From a checkpoint of a small transformer trained on Wikipedia.
Architecture: no biases in attention or MLP, tied embeddings, normalized queries and keys.
Each number is 128 + 24 x the weight over its row's rms, rounded and kept within 0 to 255. Layers, rows and columns count from 0. The size above them is the row's rms in percent of the matrix's.

# layer 10 attention key, 320x320, rms 0.0653, rows 180-189, columns 160-319
size [ 98  94 105  99 100 100 100 102 101  91]
[[166 151 117  96  94 142 164 131 123 134  86 161 126 130 143 131 111 132 118  84 130 151 119  98 133 107 116 149 133  99 158 118 112 133 116  93 115 190 136  98 118 163 124 180 152  86 165 156 163 113 137 134 144 157 145 102 104 140 136 118 111 124  73 105 135 127 137  91 167 138 139 102 115  93 133 115 148 139 110 157  82  96 108 145 147 130 131 170 133  36 132 106 105 174 125 158 123 114 117 164 125 174 135 142 111 124 105 130 105 166 123  81 137 135 106 136 122  76 131 124 141 167 160 137  73  82 139 135 151 149 127 112 171 134 123 129  99 146 130 169 140 161 149  97 116 146 141 142 175 126  88 112 133 144 130 122 120 126 140 143]
 [ 99 120 130 162 119 128 137 108 178 145 153  97 111 151 130 119 131 140 124 129  86 158 110 158 111 101 126 146 124 117 128  90  89 154 132 137 112 146 127 107 142 117 128 114 167 135 117 114 113 149 117 128 129 100 127 142 123 150 125 101 138 130 125 155 138 155 117 130 149 123 109 139 110 158 115 141 111 142 124 157 107 141 120 163 152 129 115 184 144  97 139 127 145  96  89  92  99 155  77  98 131 130 113 164 143 133 129  75 154 109 110 139 119 135 154 132 148 147 143 163 104 101 123 125 116 134 104 161 105 120 136 122 158 111 125 169 154 114 104 139  74 122 133 158 155 136  73  77 136 122 106 132 143 128 123 130 130  87 138 126]
 [112 129 113  96 148  80 152 125 104 157 131 102 106 120 154 153 120 120 119 102 113  65 114 121 142 126  96 126 151 118 123 147 118 174 121 146 159 143 126 126 168 107 154 138  94 101 128 181 142 131  79 117 157 138 171 121 129  93 100 123 133 144 155  88 100 122 119  70 124 151 140 109 140 110 101 142 125 155 131 143 119 147 147 121 155  91 115 130 131  82 160 135 137 163 171 161 130 123 102 148 123 129 154 138  93 146 100 160 135 148 158 103 120 154 128 119 145 101 130 133 130 145 138 161 137 117  92 127  89 109 129 147 118 126 126 146 179 151 114 127 119 131 151 121 159 143 144 149 114 131 136 159 116 139 141 158  98 138 124 137]
 [ 69 131 141 119 115 141 119  86 119 138  91 115 152 116 113 140 152 175 160 119 135 132 131 101 115 146 137 104 137 153 111 131 120 101 116  90 146 133 114 163 166 147 100 126 123 144 139  50 105 111 165 135 143 109 113 142 152 117 161 142  84 115  93 124 139  94 119 134 103 123 115  79 147 129 145 149 156 120  82 154  91 128 134 182 113 131 100 151 129 178 111 171 105 192 125 131 128 110 113 142 119 121 128 129  81 132 148 119 111 112 114 136 101 136 127 142 117  97  95 136 120 130  88  92 132 135 105 161 120 104 116  88 179 164 183 139 124 121 139 154  85 135 148 121 119 126 120 135 138 178 109  91  75 135 128 135 160 134 123 100]
 [ 87 131 127 113  84 175 122 126 148 164 131 152  70 156 153 132 129 105 139 139 155 136  99 184 132 115 132 139 144  94 139  74 131 155 104  98 125 136 112 151 159 154 121 135 127 114  99 119 113  97 138 170 132 125 105 130 142 115 153 155 157 104 108 132 125  85 161  96 146  81 101 123 105 117 123 145 119 135 164 140 124 141 142 125 103 135 143 137 123 142 159 129 116 170 116 115 136 153 139 124 132 113 142 126 116 120 126 105 159 174 120 128 104 150 142 141 129 160  93 120  97  95 120  98 129  88 153 126 126 133 140  99  88 107 130  93  93 145 129 118 154 126 116 119 105 123  76 127  75  90 140 115 142 131 159 123  90 104 164 170]
 [103 152 126 144  85 120 135 173  77 108 112 159 147 141 107 107 126 127  97  97 148 107 142 136 115 144 101 137 147 113 162 116 134 126 128 115  96 147 131 110 135 131 140 164 158 118 144 117  99 167 192 147  90  82  95 125 180 157 149 101 158 120 145  95 156 139 102 107 106 104  71 167  88 129 115  83 155 128 129 154 146 177  90 116 118 127 127 194 102 144 148 118 172 112 143 102 133 154 135 146 124 113 157 165 135 108 132 112 140 101 158 104 127 167 106 157 103 118 150 129 143 123 156 146 127 120 142 131 107 108 136 132 107 130 127 132 101 100 133 135 128 155 120 137 115 153 107 110 116  96 106 143 104 100 102 118 144 126 128 121]
 [171 120 142 122 100 152 106 135 143 156 144 112 136 133 110  94  92 126 111 140 111 117 115  89 113 134  97 133 178 113  56 109 122 126 112 127 172 154 132 142 133 116 135 147 182 145 122 136 166 149 126 117 153 109 107 146  87 152 123 139 122 124 139 112 146 136 136 107 151 154 142 145 165 133  90 177  92 161  98  95 102 122  92 104 177 124 109  86 118  81  94 165 114 169 132 118 108 132 137 133 108 129 108 109 165 108 138 156  91 115 158 117 116 126 135 118 123 138 147 132 147 141 115 150 126 179  91 129 115 174 121 106 116 122 125 119 133  89 156 136 112  67 166 135 144 177  87 120 138 155  91 123 113 165 125 116 105 112 123 162]
 [134 156 141 178 132  59 154 145 124 161 144 114 169 122 107 110  99 127 121 140 105 143  98 134 128 109 150  96 104 127 148 150 126 126 173 142 140 103 143 143 100 145  97 121 116 112 129 130 126 141 140 126 136 113 102 124 117 126 139 123 128 125 183 107 119 107 133 126 112 102 144 122 109 134 144 141 165 144 116 138 116 123 111 142 119 107  98  95 161 101 150 127 140 101  96 153 108  82 132 143 146 116 100 145  99 125  97 147 134 119 165 138 184 139 124 118 118 142 125 119 100 163 116  40 150 163  97 104 122  97 106 146 155 109 116 132  94 133 124 113 137 120 157 118 112 123  92  87 101 106  72 140 153 140  83 125 139  92 123 135]
 [135  83 111 102 171 149 108 119 125 136 104 163 118 118 120 133 113 179 182 122 118 128 121 158 135 139 144 119 106  90 164 101 150 123  98  97 130 146 135 110  87 111 177 175 130 109 148  64 170 146  61 107 126 121 151 137 127 122 135 143 118  90 132 108 142 117 181 103  97 142 175 176 141 115  84 110 153 102 162 119 136  85 121 120 127 114 128 156 151 161 122 145 117 131  98 141 112 168 124 140 109 137 135 111 180 161 119 118  95 165 112 107 139 140 144 130 158 123 147 148 127 138 103 112  85 136 125 119 137 135 143  97 123 129 134 123 144  95 122 126 103 110  99 103 133 149  86 103 126 119 144 103 148 146 131 147 166 110 126 115]
 [142 130 174  81  77 158 110 144  88 148 112 126 127 172  94 126 151 154 148 121 102 117 153 124 119 148 148 135 118 115 145 107 144 116 112  90 146  90 112 176 151 104  87 115 132 120  84 155 174 109 109  77 136 127  92  93 146 121 135 150 143 151  88 115 123 139 109 152 122 109 159 142  80 143  99 100 139  85 136 178 131 119 127 163 140 130 169 157 149 148 123 142  83 111 110 143 138 147 118 143 121 130 169 182 104 106 105 180 151 115  97 161 119 155 146 177 127 136 101 119 134 158 103  85 113 136 135 129 129 110  98 106 128 154 141 157 129 142 112 152 124  80  98 151 156 124 140 126  63 124 122 122 131 111 108  89  74 155 150 138]]
# layer 10 attention query, 320x320, rms 0.0655, rows 181-190, columns 160-319
size [ 98 103  99 100 102  99 103 102  93  97]
[[106 119 124 126 129 113 155 148 154 164 142 124 102 112 138 144  92 135 150 105 143 116 128 133 156 147 163 136 154 115 101  83 143 167 107  88 103 180 126 117 121 177  29 134 107 187 104 107 119  87 115 130 173 149 174 130 114 122 160 121 104 132 146 155 177 141 126  96 124 132 142 104 122 139  98 146 149 121 132 134 134 140 112 144 180 126 144 142  97 131 156 128 108 157 109 118 147 149 132 138 125 151 148 133 134 111 119 116 149 144 158 143  88 135 125 103 110 149 163 124 116 123 148 152 111 123 162 118 121 161 123 146 137 142 152 128 149 131  99 132 133 108 147  83 151 111 100 137 126 152 136 135 123 122 149 120 100 102  87 129]
 [113 143 138 138 128 134 156 142 148 149 156 132  99 116 131  61 144  91 134 119 109 121 125 145 100 150 123  93 120 134 145 136 128 143 110 135 118 148  90 162 156  95 126 114 123 104 138 134 130 123 140 128  85  88 128 153  92 117 115 100 133 136 193 126 175 109 123 120  82  87  99  90 146 164  99 137 112 141  89 124 157  93  85 136 155 135 115 145 133 129 132 146 202 105 174 135 166  99 128 114 105 113 119 122 131 136 133  97 136 100 135 118 147 123 132 141 124 121 132 159 115 144 169 135 145 185 130 168 172 114 145 137 114 122 121 113 113 113 134 108  81 102 101 127 132 131  99  88 132 110 123 141 135  94 164 118  95 133 135 101]
 [119 124 100 136 139 137  89 191 117 122 141 119 138 124 105 110 146  99 128 110  99 134  99 104 154 120 138 124 150 153 142  80 101 142 159 157  82 102 163 127 119  99 131 104 126  99 153 125 131 146 143 104 105 110 128 128 157 103 151 123 127 112 121 124 161 102  89 118 174 114 124 101 133 114 138 146  83 113 121 145 103 138 104  50  83 129 117 123 100 123 155 124 118 136 148 102  85 119 125 129 151 143 113 139 121 145 125  90  98  62 115 151 172  82 109 131 119 130  99  98 119 122  88 115 148 108 144 129 143 132 133 113 141 133 120  86 116 112 130 131 189 163 106 160 172 136 127  93 112  86 126 107 152 117 112  95 104 131  93 118]
 [140 159 166 144 130 156 121 140 154 115  92 119 139 133 124 147 173 125 104 105 136 108  87 120 105 136 125 168 127 105 133 170  96 114 137 178 166 110 183  82 139 155 161 128 158 118 123 144 111 110 160 100 109 175 137 151 148 123 146 160 104  99 155 126 163  76 133 123 146 152 127 154 137 183 141 153 100 128 165 142 151 119 108 138 170 182 154 131 128 128 135  99 151 101  84  98 107 179 101 109 125 139 159 149 172 125 148  87 125 127 123  67 178  78  88 123 152 139 141 129 141 123  78  81 179 136 134 116  96 133 112 126 126 110 139 125 110 130 146 148 139 111 117  86 153 160 146 112 142 119  98 154 116 105 169 166  99 146 157 130]
 [187 117  96 130 102 134 129 136 143 120  94 142  93  88 112 113 147 117  98 141 107  88 147 129 123 157 123 118 114  99 128 147 140 116 154 164 129 109 121 130 126 122  97  99 134  95 149 129  94 108  83 131 161 122 120 155 134 148 126 153 117 149 154 116 119 156 140 133  60 146 135 135 139 143 129 140 102 128  89 169  98  94  81 100 116 134  87  90 128 145  84  94 154 127 114 114  96 121 124 146 113 136 105 115 124  99 157 102 188 110 148  85 142 167 113 108 101 121 123 148 144 165  70 133 156  91 138 129 153 101 126 157 116 109 136  98  99 151  87 124 160 120 129 117 108 146 111 157 136 135  51 139 142 143 165 119 106 120  95 159]
 [ 73 140 123 126 123 162 121 100 157 131 109 134 174 163 160 162 141 180  74 115 107 122 178 131 171 115 168 112 124 121 138 159 105 152 164 116 129 126 127 147  81 151 122  57 144 154  97 112 145 119 157 142 119 111 151 141 126 134 105 120 144 129 130 131 157 121 126 117  71 152 167 146 141 176 140 118 136 100 114 138 139 136 131 106  95 106 108 150 161 103 151 106  93 115 127 144 153 120 120 126  96 150 119 116 134 133 183 123 101 165  99 145 158 127 142 119 128 105 136 111 131  84 142 139 108 147 103 118 161 135 115 152 177 164 148 128 157 114  98 103 116 119 127 145 100 143 155 119 126 133 147 131 134 126 124 146 135 134 130  88]
 [161 190  87 105 131 105 114 145 123 109 152 163 127 102 141 151 123 120 157 145 137 147 100 148 111  90 147 157 172 154 132  86 101 118 139 106 157 116 104 176 127 127 133 135 173 131 151 109 162 138 117 151 149 124 130 140 132 138 111 125 169 126 140 140 155 158 135  93 164 106 102 159 141 110 113 115 146 145  89 149 137 159 124 123 108  75 115 112  61 101 142 155 123 119 146 160 136 132 132 149 168 147 134  95 146 140 114 110  98 118  99 104 112 140 108 108 125 110  92 129 118 118 142 168 173 109 135 154 159 141 162 122 158 175 144 101 109  99  93 122 106 133 127 119 110 134 136 121 113 111 124 141 118 123 107 106 170 135 111 128]
 [157 154 142 148 121 178 142 162 131 102  94 120 102 131 152  72 132 116 108 126 174 124 116 120 179 125 163 129 126 107 130 132  96 109 156 124 182 112 133 117 102 133 140 132 152 130 138  77 127 141 113 185 129 150 185  88 115  96 191 143 108 132 135 132  83  92  86 106 128 135 124 139 117 147 131 119  82 125 143 162 144 125 190 158 131 105 126 155 156 166 104 180 125 173 125 150 173 142 122 114 140 141  97 145 150 129 151 132 136 115 122 125 110 124 139 111  94 110 101 132  92 143 143 145 134 163  92 122  75 142  83 129 127 134 120 122 166  92  78 135 127 160 144 154 114 144 129 166  90 133 121 119 142 161 157 160 131  89 143  86]
 [132 152 123 125 138  99 165 116 108 112 106 130 112 113 126 151 121 126 147 132 144 129 127  83 123 151 104 143 126 106 109  83 170 145 117 134 107 169 115 109 115 134 150  80  85 114 129 156 165 156  94 110 180  97 138 118 149  93 130 104 119 130 133 134 135 157 142 129 151 120 139  87  85 138  97  84  98 171 154 122 115 132 108 135 128 144 110 119 141 126 114 120 137  65 173 140 128 134  88 140 113 186 124 149 135  93 135 173  98 158  96 140 140 130 134 100  80 155 147 157 127 120 109 108 133 122 144  90 167 144 102 141 128 113 103 156 113 127 135 116 148 153 151 128  91 161  95 186 119 125 137 109 114 105 121 119 136 125 148 139]
 [123  82 156 118 155 144 162 135 151 157 115 119 154 128  84 144 111 119 128 138 136  88 162 135 145 125 168 149 153  92 104 165 116 155 114 106 153 159 138 159  79 135 129 148 107 141 124 107 143 101 121 139 134 148 125 110  92 103 164 111 111 110 128 103 101 142 103 159 131 136 154 109 149 138 136 119 119 121  81 128 131  93 128 114 132 109 122 130 137 106 118 156  75 152 164 135 119 139 107  91 133 149 123 128 141 163 150 140  99 152  93 154 128 136 124 144 111 162 161 119 113 130 128  95  94 136 159 130 121 146 126 128 149  97 131 119 126 139 162 107 107 133 142 116 137  95  78 128 144  96 119 157  87 119 139 171 129 115 150 158]]